Each number is 500 + 25 x the weight over its row's rms, rounded and kept within 0 to 999. Layers, rows and columns count from 0. Numbers have three digits each. The size before them is the row's rms in percent of the matrix's.

# down: layer 10 MLP down (transposed), 640x160, rms 0.223, rows 395-476, columns 80-159
# up: layer 10 MLP up, 640x160, rms 0.21, rows 396-476, columns 80-159
down395 099:487476465504464494467480464479512531523486465503498504479493511470539504507525465494507492473496542539467490506488511468515535479496482540476437484491539545464500502528511516513494484529489509468523487478509496548538493505519519487526458446
up396 096:498498490451492493494496496465477514524475492503484488525474500492498503513512479495527498463513528579543521462485471554541517523475510548505513473530462525520527488504531484497534508482495495515465487443520493514462530527535471499496502508
down396 092:563497526531524524538530512474524503505548513504503508534529525549503473513494516493480502512519549520457484468486488485486511502531498534524483480489464496467481525510548490532509474493520490478494446523510496515486481477479520485516490499
up397 107:543544461547494502459520504514512513491494517496519507473513533534492460508500529502493479475478460497477508470535475485450498505490542511484528505468471483489546513469511516489502507512495497518467520491532508495458460519499495492507539532
down397 112:478496459558535488482508491448517540492504485485523490531506491515490512479481506474500429486550518511461495497479517486491474509521521475515496526493467484488502507502571507489543523540500508507516486515493500508440473442505502541516510484
up398 092:505479488528498509488509508573493480481507498447507495498527477530564468530465528496508495491490496512469499473456464467467513484502526465515497469504470505465483520477513486508488510494510456488522534472511494560518516464542470493487473465
down398 086:486519475494535510483518433484481502525469516482459510503412526458525539485519530469470515473469522495510512514529486492565510492465517491499506531506493497467475506496491492466514482455524507524521491510458505472478519537509535500528513554
up399 115:497530494508489522484513458487436522543446543538451501498470526515537497511483517462472495522497469535474537501491499468512507506473505481522437480488518498525476502501481455484494522506499483499495472501490503516494453502548498482497511489
down399 121:459527515512520546484520483441505530529469454489536516528529497522576486502502511500510469457518486510492504478505523495476495551509516510482457488549513498535515506457484446473454522520534489532488467513483489497473519514522495508491537489
up400 101:511481502497505512480524485526505486471496484544497501463532468474497464523485517513524493529500540495532502497549525502481507487499511535462522533501526471555489462528486539537488499485499539527499479500474472487506493481506503520496487526
down400 120:492497517504520478505480509480507467471480534507460499515467537499497527489478496450497504478481512527502535484463508445532504504465453481487487569474500447472504501522476501430479508491521497507505520529499471491445550514500494518483509465
up401 104:535524536494455483526497493512482474485502471511501504473507532509466483511500513517485554453449494496512475523500508540535495454502508521491540529530515487501456533514499452480514555512472455512485472454480499508490483500510505471454495462
down401 094:445557510516518523532466479488507471514546508495502545536515496509494511485494486491504514514485493499480547487536569489464477503507494474499517494486502484508490491511461491541538494486551506520501505515503446528501489537525499493535513527
up402 098:536514484532487490521492540531520532455496470496476525503478458515525502480518514523477445510543474482504454479515562491492536512464503473497468500521479510518534539502523478504494541502463498496530548486480511507519515483467529497485501533
down402 104:509514532490480513538483493533569456489535484527486493484496466505517509508491526519549471523539524469548430503504493499498550494497504528474484513482503499543508446503524530461494458534464495481488522492493468498529521493504523519485482558
up403 097:478565474511510481496544499498547499508494469480481502492455476522538509461476549483493482501527476557484504523470515489521498515471504493483540481550458473524502486475518518479472473513515496497559456509504525542512464436550502460446499489
down403 101:494541486506496495501479506464507480472490535532482497498504502465523501531469470515524548537503537520484486463486473503523472512530526477491547471517518492508506441480485521454503492481504503505486518455549438536522490493467449508478498528
up404 098:486524543549523456529502502453471486518474475479500504474448519480513481482535513509522522501512504506512530473496501443514552483497503465501507494510533532502554461459483486515510519504513469518502498521488473527517489494502498529462475507
down404 104:504504520547493506505451483495522520494523467492524507464491481486490519514518534490467511492484517520500536523474487498536456509513481492503460506487484450494511561543514508546517520457518477524530472543540517540538510513475531483512504542
up405 088:474513517513457490492465489511528459496512498484517477484498536513501457510456505523498489510503503492467490518469530524541493519466515492508523492560518541485517517471485514538481497504479465477479514526477512522461470519487502527536492528
down405 091:474480522502474500492534516523495492498476499541513481491487527500494506522504503439483527526498473548490525534482507549491495486500488475490497477502522524522476518506506509500478502477428455456459531503575525486523477527497530468520476492
up406 099:495499507476448498486493514512479537471504496451521516492500544512493471509473488478541484500475501520490521548488500515517494501460546530497498476510514489479490503494527505527462507506496481516475486518486526467470489509494500492463483524
down406 102:515491506533459514513473505481459495472490520507572502455533489508519482493521563538432461516496486457463525529535487551480566467492513501487485547556479499502495463522484503497483477519475507482467501496479528517533476502466517511498512504
up407 091:515487529437490480485448521511524527500454506521533487493517484494452444531524499485470495520521489475473480508512466530488492473505517496525504526454463449499503482467514517502450478483475451485492499524520506512534503489468461513535476515
down407 088:503505463563487515516529517522498503499506521501474479485512510502524542531473507521523515523506499511507510489486516486509520504537513540491518495490553498506533543500505511490518509526528528541498537517501505505493499550521502503460523505
up408 092:508557506539465500531502479507451505485519522502484487485476480539523527469472531511497522530491538513493503494503489485545516502526493545506504506484515544474534520497450456466475532423507481541456500496497503481520537504494513477488486523
down408 084:527524489526515479486488507485466508521514547510502548493525527499484501512496478453485515490504512481502529541541519490490479484499482486500543510520514498519528551513545474514508479458472528491510468510474476536493515474481439496475496432
up409 090:493481516515502523540473527541505488457486458487521484507526491522489470460511488498472495489459514488484503477514499461532515510477489466549586507492501516498473495516475493511504499473528485526493508527505513475506504479506468464521473515
down409 095:555511494534476480536485523486488489527506485502555517530490504535513482530474520511506528516499490534533503489504501523483516505470516508497453523528507518514458477467485491509497506451493517496476485483529446492477518501479534519457486492
up410 109:503493495478503480475480498484412555536463509511462490490511503474489483519494512533507491522498514477499524479482524522505514533491532552477473490545499473508485538504528496484531554494511474474488482524486479527471481517497490495498500481
down410 117:544500463516477506475481496516475508545532526492487481535496550514500496486509517516465506512477507509486502489517545469490466524481527546483466507494484482487492544517506466491566524530547470504531477489474482537456477527552494538517488503
up411 106:513493509508510498534510461519537497494501494477489469461535497521508502497558471557525480530515503509480556496486537496533505513507467466510562517511523481465519468478509493444530486539483520478494473503525491538514444471474481486463502461
down411 106:468498487495472478550476467531518480519473445457499494475511451500550528544540525501505491512527486472492549509477446539513529477508483527508541530458519519499498477511489494474485491496485493488492465497458474535522479514500519468439533514
up412 108:465480474542483533508456471518507483531491533516473486536489466485535498510487521489484553538509509509471523494447495476498488514516486545528498517533477505547453528481475507478491536501474474477484525500502536487519489508528478477526485498
down412 129:489524515498509494513571550507496461476531455492532545476543522499496522493547520506506494453513484515507495518532527525514482476503513499507509506495495491517501517531484501458471481528528530549499456545490446524500513461470520509512537503
up413 092:509513483476508513447530549499529482547513504480468528557518498491493473529494458504519526505517471493485550520471534487483464500499546502473495537478470496452512461494498472468559543526466493487513504490497529531470523503525519466527548482
down413 091:508454477502488544528515531517523508515505521505513452484484470494481467454523499505461491481547501522481524480555510489494543534508534508493518475481536495534503494527517480513493509479511463501528508509492482482534534500502536521487489475
up414 096:528519505518505498449493522505479475525473509541550512515485511532517499429496519537499528513459517529521544489495514518490524473487525483521512517515530489468484477490468482512498506512474532472519520512493553521515492504481477488494527467
down414 097:542510501514479503514495473495514528473493482511495491535499504441509540490525518509515533527505503478489499474534478468486448521534487510491533523511486455461520515466534547512496485493481511472509483509480508505411494460481520480499514518
up415 108:490514502469511485520514518519525486456526478472513510488522506496491456495475490516475457527487490523514499537489517489494443488508479493475514546468526464507505517457490497472535479463540522548527510493542497472555492517476490482507532505
down415 099:484476508567507513481489525479497532478479495540504461484541511487490520492500493443487513503513489506525521475477520498550447465503538516491492543476508509487464526502527492538468520501469512520518491470517528514501480485530462527473484461
up416 102:530513486510532531484459510478480465480486458488483601485517483492488488519506487489512494542561507520479537494514520499505539486511489488471489536532490519484512468483507471486482490510529440462523482524495517478508495478523464481419498496
down416 109:486468474506509549511493511506496494471478537500446519511510483507515506516511507496482512490526555466487439509498554515486466472535499502502536506456489507450523472506493473513511474488466522500543543488514481479512515511536533516512541500
up417 127:511494497492495494499489492460477499512479501503529539476518478533486464477566500523491510466483541490457508454518483492507506545487503536462477505520515517496566466486487481508461503491470536537446525523472488497493469490515469484496473487
down417 113:516504521467441473496498487442521471489504471452548475498515501524482497500504498514488469453492488527498461489492515524504477498501508485474469492513533526520510491496503493521481547486451526517455484511526497500533475466525499540520547530
up418 096:535507489503488515541509512434505511527537517485506491513514465508482530517519494547508470519449489490489476463493518513530523506509520530506483516539472529531521490530492523465542532439489505487469476508521511531483513490473474498463493450
down418 097:455490484512485471541485508488478472521502523453495509505501478487472496470487503522550511513516521491486464498474506494494518517502469495549528527461540446523495497498453495488517493494461487468470527492554495512468493481476501519474477458
up419 094:511457503507513524464486499493484508539479515470534501532506472495455525537519517551551520510556476508502461518485504508506517486476488541506502503558492512504492477497511477531532488520494501505472517464449512502456464519474514510473530508
down419 084:485502524509487523497508497495499508490530509472506516522509547468525465517477504520493542478518513459530506516527523545517498536462554509522480509469524507510514507449483518522499510491495512501460503478535466512559505489510482473484480527
up420 100:504511488526451544494504481517502496477471473473523497493487511489511526501522517479527555497516526513514466522549506538508503480490463485531531459533510531497530483499508497509515490469507520431486505468530494510508544476501503495462520543
down420 096:527516532505542511561469479462499535497472497495522524470527487475495474492493450503519514507488518492463497493528497487501487500533504476501513530512492481488491485496489495499496491523475503506457514509491429458509530513542539515455488544
up421 097:503514455527479550497536538539467561546489496526523498479518488506464506489504517514483519484532469529481520512459447503496536470508483479479525472521483509483513522494526449469485480514508479519456510480472526481478511501520487510469478498
down421 096:465515454493511472475511469524520496526507458470489511474494533571488510489501480489502507520524491543501497492486553508486485490502491463511517469491490528509533520486510457487497506531468518526453503494503524523484474512495478478523507471
up422 099:502508528503499449497504504502532520544504472481479467474530536524495511467485498486513513488483488488495507494526504492544451509485512512503491524499518504519485472499504474512487516497530512515420491521502485493513513535502545503520477467
down422 100:499487572490535476465519491475530451513508509526469479502519547489487504468512469534501499503492498545518488502503491491484486487500522491510482487523494533503481481496526504515563464512541519463492513512461489493498468441512509473487495531
up423 091:468516499442474464523498498522501517528494479493545453504485541494534504499486530533482507474496567499519470497496521467524529493501490501500525514520469462495520504504486498535491474488500502500496495516531544466498517501423497552501482522
down423 094:468537486509496511507511508479464500539514513502504455489511507495473487509512450492502504572522523569465505510525490511462508506480535465473489545471514529509513515507486503501471509494572496490537515476493503537461503511483509458522499476
up424 105:497512481467498523491525471573504447501519471479487481529520511512498507523495479526485469518490465489471507507506508530502486488476509456526543519486490467467494483508463481535530522504437468475525465519468510462541498513505507485504504487
down424 111:518495494544526492480556483465543481465510506549547524519538532519517498502497466500538513482471534480469524475492475484486536501488536533473484502485541549488503456477469536532488512502544527472458504536537516499459462476502458506495532525
up425 105:502516509481472455515522505523445480479510518477531483527512511453485508452486498489514527520495555459495520451538478486488439498470472472498515513496543476503504511531516513497483478481514509482477507512474535555509465503514505502494463536
down425 102:475506554503454482539541491505445528505450507520525489497502521526527491532531498494499521489526519503503526526529530513478504496465525489523472539496545495484502538474468519511501488508459492489505473480486499506512484513483510526509493475
up426 100:470482503487505464479539538518498446523473528488492434497542527505538518512489509463477478478509515499480459468466507542545481515500529521507555538506504495481541499520522510475476533515473520499555490520484504497499478486485436519504482501
down426 096:476491523538461521524500509526471497475511497461491507494500473470503513446483497521470495561487478521496511490519501488463517486501493497511504495431475517488502514501494518508501508520506518491502512527508529485476509450523538450515520467
up427 096:523492456522572486493501480492514500497482534491491557496551509528500496513503516483444518498498502496477510464518499477525527519494454485498518478513503500536552534510495526531517510513502504527508553509504504517507467503549432522548512469
down427 081:488513511517473476484495506504526527447507493459488492515505488503473520476470497500507494503529514486486463482497526459514465468502523525504491528494522508505476517480521472535544524499550470495506480508490537525490489524480484484469486531
up428 106:474507504487507539513520518479500522522519531499467511502462522501505530483543523486497487518533467531471497494514534535536487496518512529517522486489478509544501500453467482458484496478514479504567510520503484497494465475546482529500501469
down428 102:552518478524501482488434513537481481457470478514497444433514528494511523515448521486504491513472576502489498538538484498501526502469504491525473484496511498499525502484557561507516516473470514522486487523487490522488540448481538499502502538
up429 099:494510492508478467490513473505504509464521469481482522483520510519507519440487489462487458503500464518519509509473504516522556490488539533498522528515532460540520486525470498467502531507510548513520486543502518487447455481481449508487480514
down429 093:458522513505521517473540534514547474531546533493520484524512500499495520511499480528484530469509485475504465503475495542504466472540478500510490451512515513521499501491556462508468524560519516495476524525521497514540526523499496488490542496
up430 109:466499495466517467446484470537462479486498485484477478481494477487505497478490490495534493564479473478503478511510530538494490530513492524525502500510507509467511499500464466518525489513524486510487497502465498486485501513486458487476471506
down430 094:490478515507456491484478519474486485520515509535478471537487481480495480461469494497493484492490468489559482492486468511501535551538490503509475485511464504521453497493511533513520484502412492490506516465491476495489479519526456527504490525
up431 099:533502482472455475494508479541503559464555495503552506502469493523497492481445502478511545470489519501500505499495517498498485522475496494538511535467505483465526522511502483535491526498502514495503471469448508486493529477507514522548474519
down431 109:488525456452446527487468483494488489480490526465477473548530522479507526491485485473543529485484513502514466453487532474556452493542490523501492530490524485460511500466477536561503463508482485502524475472497503524458521501525524489492482556
up432 095:498473476473514463538558527493501508541522460530514478510541514462519536502545513483498479499540485496517508495499514496482499496506501536534522436496530452497486517476495516503466459481527503504518504518506509474503470487466527473454480476
down432 090:440497512509512468452515508514480515531478496514501547503530520553463474461482484549472514498490510504540516445544526500521498549525526468500498495490530494494517472467520523522475530506529484501495519518533505488537419534502505510499454507
up433 091:522477471538484546491446465490479480519552477521539510481538536472494489521547535515475494483485515475488537537483480473523509509465510484508497499556500537457509499505488490524473523502526482557501497512536478516524473502511509506483464503
down433 086:490499558499514479546517531537490524491504527467490498513505495503490518489493498452493492490507477495438554481523518484505494506542513490505505509445509466492515538503483497507496534507517469444465497485492512498478505453501544489487493529
up434 106:508493491484491547446515487468519543537532490520509499481478518501531491527497483531445551496510496547501500531536535515494490535515483478484486525491468472516523526512439468510512471518538527485506466504497541504508494489504495489483472491
down434 121:487487494435551513505482553481491551474522534516520490480499544492520494516459478510503516473500506492494471487505499526487518502475541504506479411533523514489492514449465519477463515473493515487479545477533503522452485510494461502540518518
up435 103:514478477504454518482580533519516544460501484495461533500511462492506507517503527481522513507470505555494495499532513513478539495511467514510479488545514521521517549484475490475505541482502503488521476498495516452477497533530521476475486518
down435 105:479525510531467508509464432519464490493499440496449493539512479482519489469450511476480516511463519495483493482496541547478484454480455471463540508546499513488488531508494541516514458494532523520524486529525507492494528473520522452521502483
up436 100:475500514517516519496474496512480476496512499513504486453506509463458505462507475494473568515494537495484531472480495514481500478536531518521504535506529531528495499491514498441460531480519532469533506464527529470530514562492507482498461501
down436 102:505479461476505490564490466512487497465522560450450532507489498557522496539493470512486517523495486483520545522536513505534497527510514550469509484521534513500440505510515508526512528449498497518509471486490513522538508517499507504481477510
up437 107:498445514520448519474547480480526478498505507484484484462537533534522505500486496513471509535493522480505512446538503483505507547496481526435501518525488494473493449457537514502517518520527533512537486507523485526526480454551511464497477500
down437 110:523462511537461517483517512495505463516442505521492502463523513513538499530517562486522490525541487492548493483487500509495501490532522494509462495477459486526505527495497470526535514524483506479541468513515497525552545530499512505492438442
up438 102:523496500492502503483496495484458506445504509466510555493514486514515524514490504428479499495489506493509504519569485525488468506534455478520503521483483500542482497440548555490495515511468495506519459514516540535478476426461457497460503524
down438 097:483531504518502533526524507466506472499533477540502488478495483490478508518474509515491476496523504478500502539518507522467473532506520506509468484497488516483506497460529467458477495549488485488500523532543512513466535526528491452484522468
up439 094:524512492527517476490500503502454473516473497474489497498518449506494441480524447532516530478493518508473523496483485511514498493504526497543502490545500472500508496483541491518485510524520470525454507483475466496498484467504537471471477551
down439 099:500532483527576512503469521485505518530547516483505527498512536489481513538473471487507465493448502494523482474521512533502486535504536504491542488487540536516482510515459529493489517509483525512554498479492483536532498508538493510494510495
up440 103:542501531483493504535527463515534485490502500521518546503488466498490475477513440479469481520530509527486458512532493510486476467486508505487505531497484482471484489527510461518496487523496530492523495498527519482533499481485481500500525482
down440 118:455500488507517515512497477502443487484459521476474501502549463515494461507466492482499459490507483531493478538466457547495529549511505491482478545534504471498550441493469515503541478468538453487512529496490483481472516527452511520498479462
up441 093:484540521518483472401487527529513463526519494542548489542530501546483531509549551525508425513492507525541513517504487470518484491474490499483477511514492475516526529509521509522506516482497532590485500491482502508504510531525469484465516535
down441 094:536503493471536513492482460482480497508505446491502541411545543486481487460517462516527498476536506494513487491509486504475495508507472481494507469507466511519542479475531474489510481483471503460544497460517551462537469470461530539523507523
up442 084:501480481496497480511504495483460520543497540540534478448504456488480491500485483428497509525502461482519500464527506512520485492512564517520447521545518545524508536501496487494577460481494480524502501498537521492532493485450479502514494508
down442 082:505533509490532539478535535453515489513469482518500539490449511507538517466509516539470529488505482494460458558491458517516464489483499513481499478519517494522537498468482556529473520488493480536478476530516510463508509456523507531497496483
up443 099:467480525484476434502500483508509513534524510488472501498493505525481517505452526489490456462479509478499559479520500519497501536518532571546517521487550424501542510472535476467492506487497502524491506536497529507495493534497499535529480501
down443 102:523498496554527515451560489509498493519465486521476508484510465478479494513532497499492479505443490492451520469492518474463506499501520507503532473461502473504489490516538506568482554464513539507483505531558497489496473515491501516515489487
up444 111:523458493520484479500533457533497479510535426517447493502495508490472509494465486503504497523508509544500509473481496461529469487515528521486493494493484511534496502491461501412514497514496522484520502503519488513505509496476482536453490512
down444 121:484448507445494508497512518495430529475512550486546486494496511502520516519507508506471445506483484493465456533503540487498530499500482516526520542497500458516508510507529533479464486486463486471486503487515529512505536485485508502512515530
up445 104:537502480517488502516502491528452504466528507488530493547490461577504477533519471523488516490450522462514482496528476492489464536557531483529512493473502503495486509455482486480509534514536526518500474518470514551493517512513512468504464496
down445 106:488467542454488472545499498476498442512478503533515533474477470480468534516514518493510509488498547503487476506530486500473496532551484460463476472515568515522536474509455508533477519476514484532477500509514477473481506497481504527470498525
up446 093:544482507453520499492546477457484497518498510549523491456530521525500477513505503526526490485502517497529492521492497535495507458488498521505553473527483487525512448471500532475510530506496497493473472509546507555536512523481460510487518554
down446 082:502493537465500479508506524504502477516562491467487464506510490515500516525505513534516500482489508513485513498492578497521524509456477522483499508479463459511494491494513457522504493517485498462512454509487478513475500441500514521483454488
up447 085:520521467473527515507534484493489542507520484532491509515471472493484521529507548501523478480500520466478550511509513509506532510451471514500488488506521550491512450471516510454485476455446483449481498520501529517515502517478504519509538467
down447 088:506494485457452511458483535458501489514490512528481447490493529473508551505528509476454510521536492471524465492440512458480528561491455491483520498490511457499494494484537510484497437531448503510515524464518499520493505538475505503516535487
up448 082:556492478543488518466467496522504531530534495513506498436454500511479523505519468479478475471523501491503494442493530480495536501485493456467555497500485532488519516492477508488499503490476477519530547466503491489469502468490539485489507505
down448 090:498494525465487515512523506508491543479485520505481523493498489475488527502443471490486508539478528521518530486444459521522463512484513487520539498494526536487444517506485510492457492510436503482502515479524510508526530539505499512513520480
up449 109:493512500501478536549498542457512536456504457472528471531528541534503483467510497522497479508536514524485512504482533514519505466505466517449516501500499520497453493481484502490492499480508484519507527490491511454507457505545467465507463487
down449 109:520512488466520476504519486534510491529534505477485504537472536503535522493516523510478484477525464509500483453476488501526514427469466518419457527476495507539501469502514504532451515497500514526561524512492488542485458501498546478499459472
up450 113:505499494450489511493532527549447479469516463480466484495537511516555507512498511491503471479463512462499497482509508502508503533522538468524512542493503500477490517521529472531471523540487546471563488498476476531511485495504528513506480513
down450 121:512502549513467506483504495468486493484488452451490484509485488472548521505488522506508463471516504501531459474471533486515521477471489468554472513517499517463515524524490506489528546522456485493517469498551540538516523446512535513478534515
up451 097:501499505484518551492500455501472495495524547505540458542515522491495534503533499524493514507453494499497472482507507498535464476490504494511523498505468518499497500481542515474477494526487530527502466514491493465478490455524464485485481505
down451 094:505464500490476475532503510521484475538466548492528501498485472506497472487482498498493476523560512498458487547455512503416547500475507502480496506478508513512481544549495479506534519540507499495513530500490497510516497507481524543488535492
up452 091:536488507472530503474553551508457477531480509479574508478495504535503482485489497526449529527488504538474499509539488549483484491488517501516534506497496490499525493500498509530520505497486477503501527507461485523471526534491491494505522546
down452 090:531458519511490464488498484533526476536488527483538498491498503536516499492518497554516549476524493548518538460453526478458500487489483541483499514512539472543485496465463484439461531542497491487498480505459497513531480473498520502486511471
up453 102:486494547482467499478516496474509514508464475463487524533535484522482474503502553505539510474535504508479526510499479516507526478475521520502503520473464495494510535511494523519440473474502509535471450476474469512500516516498487471464526550
down453 099:523463494544497497518540508488528556522511538460486530490500485518492518475470535507464470513492486515487484503484514536516488493485501517518515508495522501506514488515519508491510451475558481501536472512488494458552485466517476487470501517
up454 111:533468494522490518443499500496500482499523488488500494511523518474493489512462505503492485451534514516520511499481505460523523491515528529524484530485473517448504502511527508504489467512485513544504507540490532510495492456507466539487473516
down454 112:443484505473484493474510506500511505515481480464493509500521518502440522459505492487491482528488493543537543507472494473452495473490517503466492487522487475506502484553484497498524527497536489505468467482517528485501486504489523517472530475
up455 094:487487524498469495466509487488495488420458496553490531481526527521503479490518542487535522459515467465534461507467517491476550512486470483498502510487500511490514524480508475517517521485517448477493527508509498484497483513542486510510518475
down455 089:525515472510477457532530522486533494468503492539467496529469528492476479504483500510490497491465509523519485454493502572568471496495497519522510506478486486513491525473488518475512455527580474468507463498491492478510522478482484485486461492
up456 094:462554460530492484518526512475482508492538493547510504505479521478492518561444493528520543510498475514516529490476548487505484468468479508489539524497521518509489485508513483474501542477471515499521492502458499488529501485499518480494513502
down456 099:511511497531504459478475489444478528497505500465480515558505523491487574466492488496514497485457493533512487484498480496500510509524559449486524527506502493490512518485486513488450523438477486492513474488479468561500522464515502540470443495
up457 090:456488480510474491428483522515508528518457507531493508505454514508493526559556535514508505481495483506469444468452546488522500474515479453520533516523545526498486501506521517505493517529495508500465485476499492517511461539472509533469519512
down457 085:499533543520492526495478494437531495478491503493504530490517504469507530517449474461527514503540528475520496513494469492452493520496485515501502528504504530507502479480489513532512499468485534459496490530527516490506479507480495494455491491
up458 097:484528471481507532467517481491490482525537485532478507496511500539503525474477457481491469486494487490487517495500508480471486528519523553422490547482432494504494527528493506449501505495501552506471490532501522455524488472482515514489495482
down458 088:483500467503479513502516537497479430529512469508501480495514503440525502489501509487492449532549523463500515482528483496458473508487551522495527495512488506485510458481485462461540518491484479525471514481519487498505514488481543506515534519
up459 098:485509485518510506500500475519506546498495525512497456552490522471486531485500438517515504498521447491488486488475511524536559465524503516477496523496519490477466490499492466497514479504504517457462543535498551485501478514495460482469493466
down459 101:500521507465458487501518545451513489509533499462486473505513523504480491498462483501503471476498494485521481496510501490493479483527500455516519458510535517482526475486524526519476502547473479513489435486500493512514527527471516521494458505
up460 099:480540492518470506530557503506516488499516480497513511509476504473494491474477477442495516468460504533516523515501491528529467513477474482495425487494486507504518493481482463512519507496532498500478491506521541506484511425484483510513496498
down460 098:521508500459483476520538490478476545513517488476530469496497484483509515496468520520478513487498510491524471569536497524480504469541495514513496526467529494517524529548541484480491458512504515501512457471479518516504482485513500467485511481
up461 094:504471479488493510505483491496463486515508521484483466504485538529462497500495535513507528516504457505511500460518466468527548493468484484447503477500518457485469552530501481514483472496511504467520501488506458518546504474513514497500459529
down461 092:520512520527506502512486485548498518494486522523498497487528479517540540493489533495506467498469498476488466447475502542506531512496515497442487524524536486494506504518513525515454497511516496503517527501518522512522485515490510526497508484
up462 101:502517492443531508452560520548505501496473461504507518492500548503533527524506481481485556479510486503481539475517453501476493519520488496476505496486460516517531479502496534481452500530538495489495488506510509488524489512489461499493504533
down462 097:498499518504543476508492450486498530498551529438496509525481535511468516498460492489483515473543516491481494519503513464498520490531500514517519526545520482540498510508452500484526514493470506470510502513490500500495486502499545539514452463
up463 104:483507511514476535505503490518487477505558517459512502494509501496470513508499525503491497545521501512475515464488491501480432472481456536464509516507521505479486504475489473482497509537539525493461511512501474470530467498489465531501523486
down463 099:467521486505536532496526490521515476486471520504461496523472471490498557515496451508500475540487498507476553459514535490531525526533475568507491502490496529450526509505507484512537536471498498495501482512486521521493472463500472512513521501
up464 114:536518514547506510535533485483512478468508502508522468463481490485504490531501485516538448471461479523510513491467526461537458500554488501489480505509514487501505461522502480518499534479484551489502484509479539506534498505515520494464494462
down464 109:526489483503505509515525472456481507496498516482512505547461494468503504477447518534536506544528518500452536497439445505470497480512510513510492472489504500495502526505492516516477543485519543494512479461488504495558499483485540480493551505
up465 100:475479523546499478468508480465483464497504506521463483502523504526498485491500475531522472506513460515533537483507512530525532526504441518497467490514517499581497516480527472494450517489520453498510499479507452503523497487491482507483510519
down465 105:519436527510490532504487483469495507530473498505499540517443530525476533450467459488475483547498522481480522496475470464541453501490540468513506491471493537488492550492472526497487468493480493513513493456468517500498528457470549544512513563
up466 093:510480514494512526510539518493500520443472479443542477496519485515484495442464438564537484505474512474466470488475498461516507506495480517537514459551512516539502533488470465516470521498478446509511458533498486544474523468491536455500496522
down466 091:497490501478541456489514492480494485525485482496410516500443498448477484519473496446523471520518515501538518522476491500447554503490485487466521442478480481487432489494522508511493524453476527507510519501441501494481488494493506504552498474
up467 103:497534507477540475522460497545517525504555494505455477475535459488502496501515448504441540474506581495495495468538511490481479522495534506476494508509511480472498518511470502542509527493481522549517519464534476492456459498499499500514481492
down467 110:477537519513483530525494474480478521543513497503488506524462503462476524513502509519499504481493479511539522472535470501494523534519504511494475487453475508505526462456544524512448492563551500536500520462451525537463512462487517534472490495
up468 109:464483496519526516477516482494498516516476539537549502505479477471490531481574491508521487485481497495480469524491485520483507501505561473488530538537502508471515491471500487461453530528514522530513515484510504546484475486507516542536524484
down468 101:482478519477510495496516527493465514512480513460512486529541513506511515524466502471517466497500552496460465492493514514507471498474508481437534504493473504493496516514486495530559492506513497486512518512502511515512498506537479521459523538
up469 109:494490516539488538466515502547453503488508513512465500483471536507479470491470507490496480492531519560461492533487501479526530544497530534529504531524489460468496470489535448470500503536488472509495489500527498512455482525527485515471456488
down469 097:488561483496452475490492453472532504485509467446528550489542494473530508520511464496486497491473482480538483480492498523480495488476485485513503499509458493509475516508474507477488485525529508553516478439527502508534486484510499502511505465
up470 114:491504547489515522512522478519506493494475502511494513490531499489493536503503470521513499503562463483518521508556505493523520506483463474507490516565511465473512519462459481509527528486507516492485474512440541502499459497487509515468455500
down470 118:490503539446469461547531518494527497489535510519539468527500504478493494483484504479493495465492519521483501529482473512514471507448491433485458462516510488497488519481515480498535504504490503459501469507481477511470533521494503471474492501
up471 100:493518498499484482488516503502503449487502447493449505482502504490546498468508553499519493493501488501468506503482483500512513477482504462488481538484482518533494499509518492517464528443516495527512453533505492464532494526485517490521506520
down471 110:491508495498473504486546473529485505492524492505530504468500469506478497548469461451473495516505469506512526511507509524537518468495542480512516528490503539507507478534487484539550466526524477481511490511463484487478532505479477484506460445
up472 104:489496517523501496517488454539432495500467495483496502491526484484516525471471481502521498486481509489456508470546526487526503530522475531512525559493518485472504540488518475525514522491438520522527494472515484489475479507481497527518521477
down472 102:506551496482537527493484542482549511489545508495486503506441510528476474489540506501498477483494514476539487493467469477522479521487478501493493463473499535506486502498495527489521456492571481462509492527510499505531478469507529492478540495
up473 109:520521482478458516490510499505508529480518437425494454548495500510482490525483460504524448507507530499519524466499507508480516477534499492493532506522458481549444507507486546473503525510483481475478452481501544477530486473557502512471478482
down473 101:512472501517470510502472508521507520476490494514501511460519537529449524511494499497506490460523491498448537475446496443508463517499481514512494525477515504509522482480491485474474477503500518496510500477472518489497546503466519486499544515
up474 105:473525496544471541519525444527509477446499493515502520490459496528481478487506514438537494491494525518474488469472517465489508451483497488504538492526489489480472504475491491475488530508518484461503478529569510489508526490514478520465466511
down474 089:490531481466540478522509469508490482513445503514513531490459543490496521492466511500487500484523527542503507485524473433474515503513522478507534483470479530483493525516542538516521472547502464486484525538486462500476506468539541540473526460
up475 104:482490485496543471496521462496496500521515459523490492525505536503483484487504518517517455507520492496549524470493491495509485514522511481511504505492508558532492498495508471532525499482515488471504524463493498507466570494490460479449502494
down475 091:487516490511465519507484530523485478487474528490533486491472490489476497519518522482541539481469495500461480480493526508512529498462492468530459483498474494495474477470509512492501518510499523537477492487479508510468517487484525492509531521
up476 109:522483508474417509499497469499548500515457516494476495487524475493455524489496527488487481480495514508491539504502489528511491496520505495506491530528508486506546454493517519488528527498499547522529458468523495550431495508493487539514486511
down476 110:518482476501504508497502519481530482504476503495482464489494512442441512487509513528530453473461488523511513490477504542506536536525491485524510504545509475515477517523520463504548520490549471454507521469506489543476512511529493541520527467